config.toml
activation = "gelu"
norm = "layernorm"
positions = "learned"
tie_embeddings = true
warmup_steps = 200
Each number is 128 + 24 x the weight over its row's rms, rounded and kept within 0 to 255. Layers, rows and columns count from 0. Numbers have three digits each. The size before them is the row's rms in percent of the matrix's.

# layer 8 MLP up, 768x192, rms 0.186, rows 426-475, columns 64-127
102:106114097099113144100116077114115114140150124156091128113162092160151099106149141139102165114170112149119126149149115153183145146158151130089156147095137146129111072154130139150168115142148113
101:167146144162151151123092096093097150127130103124138144195153141135180130136102116124119142122126108110134165106151173109112126094097135114179116076152083156113124141161105117141147116109141151
099:104126161175108123120109090159139109120090062128120110115112150144120135113108142112136135118103100104122118127093163144135151101150112100159112080120100159117165127174115078121140124127146166
088:123152145141148125152098133129128124098119114151121109141115141134092144170138098118152142130114149153154124129165153146140141143121080166128131130108176111138111128131144146107142150127104118
101:157088134106127161094137125117113118153115111119115112127132111103147146098099134129122119117139101118077158149109089136130095146130126167137105142147141127084134109150068127126138150173148123
105:125122125140146101122100146145159167110179167120138145102153088095147134111165101096164146093177156144112128134090127122082141129108165128136111138107151147177156114092141074160160119146133138
103:065137098119138104135139091120089139119144140126123077142170123138098112122127145124124112165131101125081174109154138159128124100086146144161138170116155150153123143112113091160103081098128162
099:101141176090170112187122085111139101124155104075149119148130134150107136145167142166131142155127148113113109130121115103154121159102107105141132130070117137128146113148132085098092161124128136
094:098144105130108085125102136133104138138167171143136183140116115110135116147089123127134101119152136132187116092158152141118114116137112128142104115116099105137129140176091121138087078136132131
108:134132142104170163111141133117092115189098106120108100105166118158141146069132165144096135124120093146087137137115142100100122127145113115143127144099135114130087140150171145097119185140128145
084:121121167116123159144076152121110132149108092105087122115113120119124088155167127118181174109120123145104121125122115157129106144130098105152090122091131136131096152102151145129124135089162156
088:132099146142109125131126157110114154117094137122179119100138093098121072133108115099148120103110158137160139167118160158153128121140161157123093096119123115125141123120112146150128142092111108
093:153113081105121134110192116167122139126105156167107118135163158186133101161139099163096106127126121139117147122134152146146137137121129133099127118084143128120142148146144152123145103112114170
090:121126139096170100149095160164101151152126118140102147119178118108067088107162127110124131098094120161162169138125127178097133136151161107121154138107128136136172089109153111162129097117160091
102:152083118135146152133090116129098110128129154144144151147171136150149085114156112173127113092153163116122109107146140117104150072106140123203138135143111122102131087141130125167097124125117152
108:130131150141122131122141128165132135150131147089155102147157160119131104092165098088107149117150134163123110125113076135101095140109133145112125156108108118139151158130134137121153174102087138
104:130126151115127123120118107126084128142154131166104108163117124147116144177156114149157163153184134107112139138148091126183104125134115123187122126156104152106135124140102149160152089123096138
117:167121132116109146144116118087134124108082160153114079143159157120177121095088163121152134141168133141133091139151106092146128075134143121157144111131171092139167120118123119080126150093118105
106:109162140084132110105169105147139125164113099150120144125123167106136125126127078146111139141075119119128121114145127107152121148116116152106118139112156154121122145147128075116150103075165138
094:094137118113115078145100114129117115135142133148140154119107133175134089099123141124097123113129132112147137113145101151129106132114167093112077139146156156142124161126144124133153129130146151
100:136128101121128102136166138117127114193127147138104142089133166112117142116115104109145119146141108152101112101091137142113169094123160114110110146137113129123139111125122140104134162129149150
095:126165114165086129084100141132132164085120101128129086114144181110079115085121141108157134093127150128115126094099145083092113120139152123155112104109113109123150153145099118106093114142120144
102:140104119117090104125151163136118155148124140122144152137124105124143125130141126133146098150112139125096103183152129095118125131206097107152105150110138106105154090158144146141136106150113117
103:141150138161115139121140136122098141188111121130130087083161096111077113099124133133129110114115138091101154142154125129127111137143170126126130153127129151117136114137108119109106145132111120
091:125105106143163146097100154156125149120106109112106095135128149083125112154096166127114131137134142095162157112102118128139122139138163157156171121112134104118111184129107141120144106117117117
105:131153188172108132138089066139109144137130114105123171155139126141136104135129147106153128154079101142132161156132153142138109115075143114126091133131143120121127105096075179107108150144156154
090:108091182162166132121123118125116143127118101086103155136137157133083174136132097109089148119113115090143111129123134181123155103096126095126116146137130128127119158125121120128149143114100148
104:157152152104103118157120084103108124157149129139079130099087073077169164109122147149126122108128111100169130090174090118160134049127148119146096119132167093113163137099082144127105177143119105
081:099119117138071152110096118122135155128141136138136089106101111115108102123182109119148153158131139098085111142129115145103134128101124126111144121177171129132130165103173130154126136133127146
098:079129140088131098138113105099121115104107174171166100131150151162165158167141149147129131145114133129119114118098141145129134167160127136113129084164180131116095146159128123111119122071122134
079:129179156115109118135118139104157134104140112155090131143123120143098081110146170114142096126115094123113124148106104151124127154172106119104152151096112149133154171077120165101131120207127126
114:117115109140140141123138150133144110179096130126109125116155159142131176153130063131168097154135142147121156141148112149155154127108158134167162126141151104146139148172114101102128128145136123
101:132155124102125119127128130111100136173083149127094123179111130107150149149119121162118158124133110076104156103121086154117121142104127123179147109148124128144100116124147136164150167139145102
107:080138118162094123103145148063151144151173143119157103117130139136136168113158112135160109117176121090125143122125094124143162129124142113111147185144105066092183095121113115128128121125153131
111:134137143114114110123151139091124126117118081136154115160173167116119124124148087147139138128166118141133149125116114126129130153116159131140141107144091132146156102171153087190128138135116095
098:142168108103152125173172125126139121142113085142115109135114121110153141138127119155131156131147143131117139149187103175121099134072139114131132133102120138121105081124089138146123112133100118
102:125083099135119123135103130131119200137137135178149139173123134137143094114125132156078140138156128131146168153106124106164140141091117165155085142135148116097139096152110079145160095118086156
099:147124125169131128096099100161112076123107107135164150129170125098106118100117145160147155146134146149094157134107098117124164138124167119103086134181125115129138128168134117146146154111114143
109:135106121170133158108129145130123137145126163118126099129084130119108126120110103117118132097080139142150132120183117145057102116148126112134132153148131152147119104156109117133087101173127116
103:135107137148138121096119093146129107124120090084104176111078134132139121103130101136155129166135123072143124145140146110152179100187114121153131176127144160135123134098164111189178135104117110
104:130180151110115119113137150117137159116123073097117107100136124143122128082136109128128152157155151125150135131150126112079141108132152120112124119139122110127152088098179083109139120136160127
102:095137139137154153143147124161128111117132110091071139101109107145083152116137146163126139103124111104153111140154150188134145106110127156088129121121117115128133095120161071132129140120130092
108:142129046088129114083107176114135122143115090123165115169117125119163178100129129183116096116126117127120157121103139132121117087175106125160084138160118122099107108143128118089145147120121111
094:119133129130137111089115121130153098169121146127126056150153149115121136112122129110126146092143161170132135106156108154125162126144096171114169125133118118113174106157135122151074137136146148
099:113136118154143098126122106143114105121166126142162143151117138141130148124170185145084167130145136134117122099137120147115127049122137117151111156132084128095138167089145124148114136115203124
104:077092145146120155133123176157146165118111141140112130140128138114132143103102152100107124115120161141111109128158137127123086153154136123153091117118107155165102104134146189183117156109141121
093:145118105116116125099121157033157140119117137133128170159144099127098156145120144149110123129182138149134119087185071116074136178152092147162094130140133109118099159149106161095136131142117159
083:141147136132119147141146141140132142138171154151103118178138141142125114127128108125109161134127137152124151176166125147098110139117121111146126143095181125088146132092131091160182174088158138
091:159144148148141133165119189112135183122125057107147146127114104138148124107145094145082130143065115129153129167100144120128158116140118142124138133124129104099126087067173136092121143077119115
091:107095107186118126126118138120101144168146092178121124159126107133122129083130116111116140143135163151157141111097151111152115150112144093131165122111097106166113121101122100127111126118118156
# layer 8 MLP down (transposed), 768x192, rms 0.264, rows 426-475, columns 64-127
103:118125148121158106116155143146121155151126092138144132127134143154126101094131121113142120139124108119144132156161130129116151145154141151176107117160159161147147157174078090131123097148132137
099:118098172090148178104102096148110131137140085134151110172134111099107097160137095143141120123139125116147166143115134101124168155095132104091155136084127144094122141141130184143086103098139135
094:133107135065139093114115142116143097088134119042159130108089118150131102145151142107141115127121153145132118106107125096124146180107119130141186088095159077118128139116158098122144140169126110
093:112120160103141114135161108137167150116114128141138135161121138119121169181086162144124136116066116097112109177139145151126086071144147107145131126115143138108118088174116124100137126128166125
105:108136111133159109104104096116103129130170121077113132105157137186112101110132116165165108156167152143158093104147102116113087132154137127079109125115127109126170114136113157103097088082126140
113:135146145149142125109122065126089124135143096133131113146136119106130136151190136136119099101144101102116096133115116125126123156157114085109176140070165161148114089144109119173133162106120134
107:147109099125097129098148103120101136078147135111121143134155135106128142130125149128111147109086105113162100146139128116129164129127094121132145141133111129127132142128171104164162129158162104
095:160133158122111110127123099127111097117164123111081150119121098127094115121122124148127135142123131107105125120150124100145142088150116125155132155104161123102115160132103114147154162147117101
074:115142134159156115137145138127189085162141136096148135095123133126144131126128111084112128137101115110115161169124112088155081109183140135126128164106141133133149091091124135124102119110096129
107:133131109122124100139144116168173177139100134084151145092115096131126119162122162087150117078105161116086164113138121131171104134125118103132162103153129181104142116086165094173092130145107137
081:113100148115156142121143102144160121139113142125093121099059150145175145142125132139129117144134137131093126139091117119191142112140122107134147117123147154116124085060111127120119138169125135
085:106125119112111119126154128169152137104160142118132142119091130156147152163107136144150148135112114138094141125133133182156165136125176145141156113069137147166150096120138104122167141131135113
097:094144141161062146064146158133178093109134121108125140062176113133136108127129168139104107146125101172126149112115080138169110132094150119144114111169114128147116092138131131119128129157130117
091:148151141133132122118134088117103092089145156105085114122152137130148164188079091150128122143155091100081127097127124090167100118170096158132143119147113171135071090172102126103126137124122109
098:097122159106143135124088132126135136148112143143122087144131129157123141108101122120053125127153119127096156115142110121166165135183151152098103155154123104109157111150115109128140141138116124
120:187131160099130150124141152112119120168126163133121093108153123102139109144155171092095110108152150104133137133129173163156103129105144143163123163138123123086163163099135141154105120112146118
102:121156103129080096157122162157163152125143159099121154131121105130107096165141150133136131115110122137134143137117131144059152152143140086113119118140143129128095087102146174087132124135137170
101:125126149165080142101149128133104143177099191138141139115176086105116114093123119128116114133148101111109140126140110118149107126157092122144138147146102108123112129132133121136130131122136133
104:097105131134106103103152124074092140134162115115167131118119167090116139119109120094095129113091149127138140112117185146109137103139143127113087172059124142180137159098098129119119106111132103
099:130082094173161111136095110139129128118104155139133146122105132154106091142133124157121134136119140155146107133081109132179107129093106129133106119136140097072133101087166135131158123108158122
097:160122110119133136122081172151115168072132122160157122132136146129127154161142163147091117107149121137149092120140149116132132161148113129163141124138105117150099104131141141153105130122118133
100:124133138142124130117085165127141113125123101143134119156111134170112113115125082069142145086168126090114144172126143142139143170134122142133103113096175059109129132079132127139121071127049144
091:134116123143099140172152140139077113117136141152114129144119104158164152115112131205182114160070146100125143092118135127162142099127139149104170116147129071119142112137133125103152164120129090
099:154128124127098124107169121097101140150123116189131118149103110098139102142116127157091135102144131103167128137187143102100118108067153089098167147152082172131138165138121140112171166109142137
090:122147115109100141133117136180150134111088134109133157172126098157124121133141179101131153153110137085065146115171104141113129142132134119137163120144089121140143158201141177128116170103090113
109:124172093161125109121099122055127107106167135185132121140085135118144165119080148120159156132086143082109122137116120114132176132129089171099121149141124125123108099149112121125145097131165122
071:137160104104136141147155132111157059167134114129153126118139149156148099118138147146127102115102146134117066140160103104131158184131117146158113144151144126123123103112109106163119103127115114
104:134134165122119096100165112150133083147118144131153143130128162175134146155215123117129118121120111101104139153080127155065138149155132138132152155100101094094123133135124116168162125133120116
080:142116126108134123155118096160125126063111139133103132168158115157138091122130143124152119168128089159089147131133115103127137145158113161178154196104080134101142061129117129108137158142140153
087:145104121123102156099100121116125107126129129154097144116103097136093107091092113134149102110113140159107121141113137104146150156092164083172121093112117124135153100134122154150144127154142113
094:140145131118091126103150105098083103121120150133100140118096143151127124144163140113083130108081157107121128120150155076114116115150140131091140156090130094152169120126117118162138107142157112
102:107162123133101139138091087132123143120120132142137143099111140140169199139121107168120112125124132126124133104144095117148149152148149132152123114122126092146122129153095127104149159129108133
103:092138147170125153128163126133136165155144146145087123077165124102125123150143160127111143083161131139171103146158185099126136141160102122124110142122114138119142137108128130141123130141174107
122:113105112136186125180133170159079096141178099122109128094167150112127123100120136111125113118120140183146131158144070114152118114123148124064141103127146109127088143139109155099171160155138160
097:148119136104136113150099120153106130152134100179105154108149119128127111149084123127126090163094147161154073094119172114124108123110116126096130144128122105128151147123121145114114115123124068
105:135107157122125115125115115148146163114133132142150145186089129138154131093130139110138106148105159098137106116140138167131132130145124128155116124136119129128116189118161096127116139141116108
109:118145065130135116103114151082159113104155136111169113153119165103137129161129101097125117128134127119114123134146133132073145130104126138172163115106125113122129155109163136115151138085162090
092:078147130129160139093109115134147167124135145141120130158149129123114134122104151141118096159105108118100068139161144140130129056105154112152135127156129156115100124123126113119139138100145155
107:088130124147088148113093125100100111102142103110104169135115069087143107098157128145133104093142138127130140127171170163097142129100154118142124096061147127120100091138122136121112125115084149
110:116114123081097084109096121160150144117136104142128156122094094105136138092165151092111132094177118146143140085130125118102109132103128095147100138096138123148142106115140095119154168103099128
105:230100113096133160103146145158096067109109114129122128117156121107095108115085159134131104126128104093118112137127123160119118118083137123130165127128155142120116150151128120125121127132157139
100:137136095159080133121157145154075115095108147134143105136127171103112107131168128119132115153096122137124092110160136141113160143169114127169143168153120134133129115060121145155103126121127137
116:083158117139121127119125134150097104103115107174161134121158136127101129093070108161102100154118143118118081153124139151097137124085119146100155112159140125152119175114138128134106110117130076
098:105147102163123136105074139148152155138139134147091188153137123119124167137112155108141143188134123132146121138090126134133101188138108105136099128094110098135137122120139165118129127109124125
101:125164137105137098083092117143133138169121106136130089101107144093102132111121115132140113129137159136107126178140164128115138110124187111144116110155156173131127095110097109119147089144129113
106:079170129098114128094107158107146110167111124128159137103129130168096129126134091111125140167172170161122142117175124154152097109081135105150147110104131108147133148153158135109100096128108129
100:154110121090144119077132128103107129078128141108142145115128099125139127142110124107073131119117084121135128149150141141136101126140143117122113159174167185115113112133123099125152144125156125
075:130158130120146135149159139143155141133121108123103145073134083067143125177145114131104108100122110106126122089098137096151128148130133101116090130085120133125131108146149115118079116115134125
090:102129111093062114119167128131131123075083185109096115146133139161120123142070092180120122150144120142144170103111141143111130168099158123157134153139142129177129134128119149127162128133121126
093:152143161118088157120148112165100135095167141141095120104127115115131120150123134090114101088115078149121138117144099129172155133150137156130077146121184163125141076129134181137117102147160032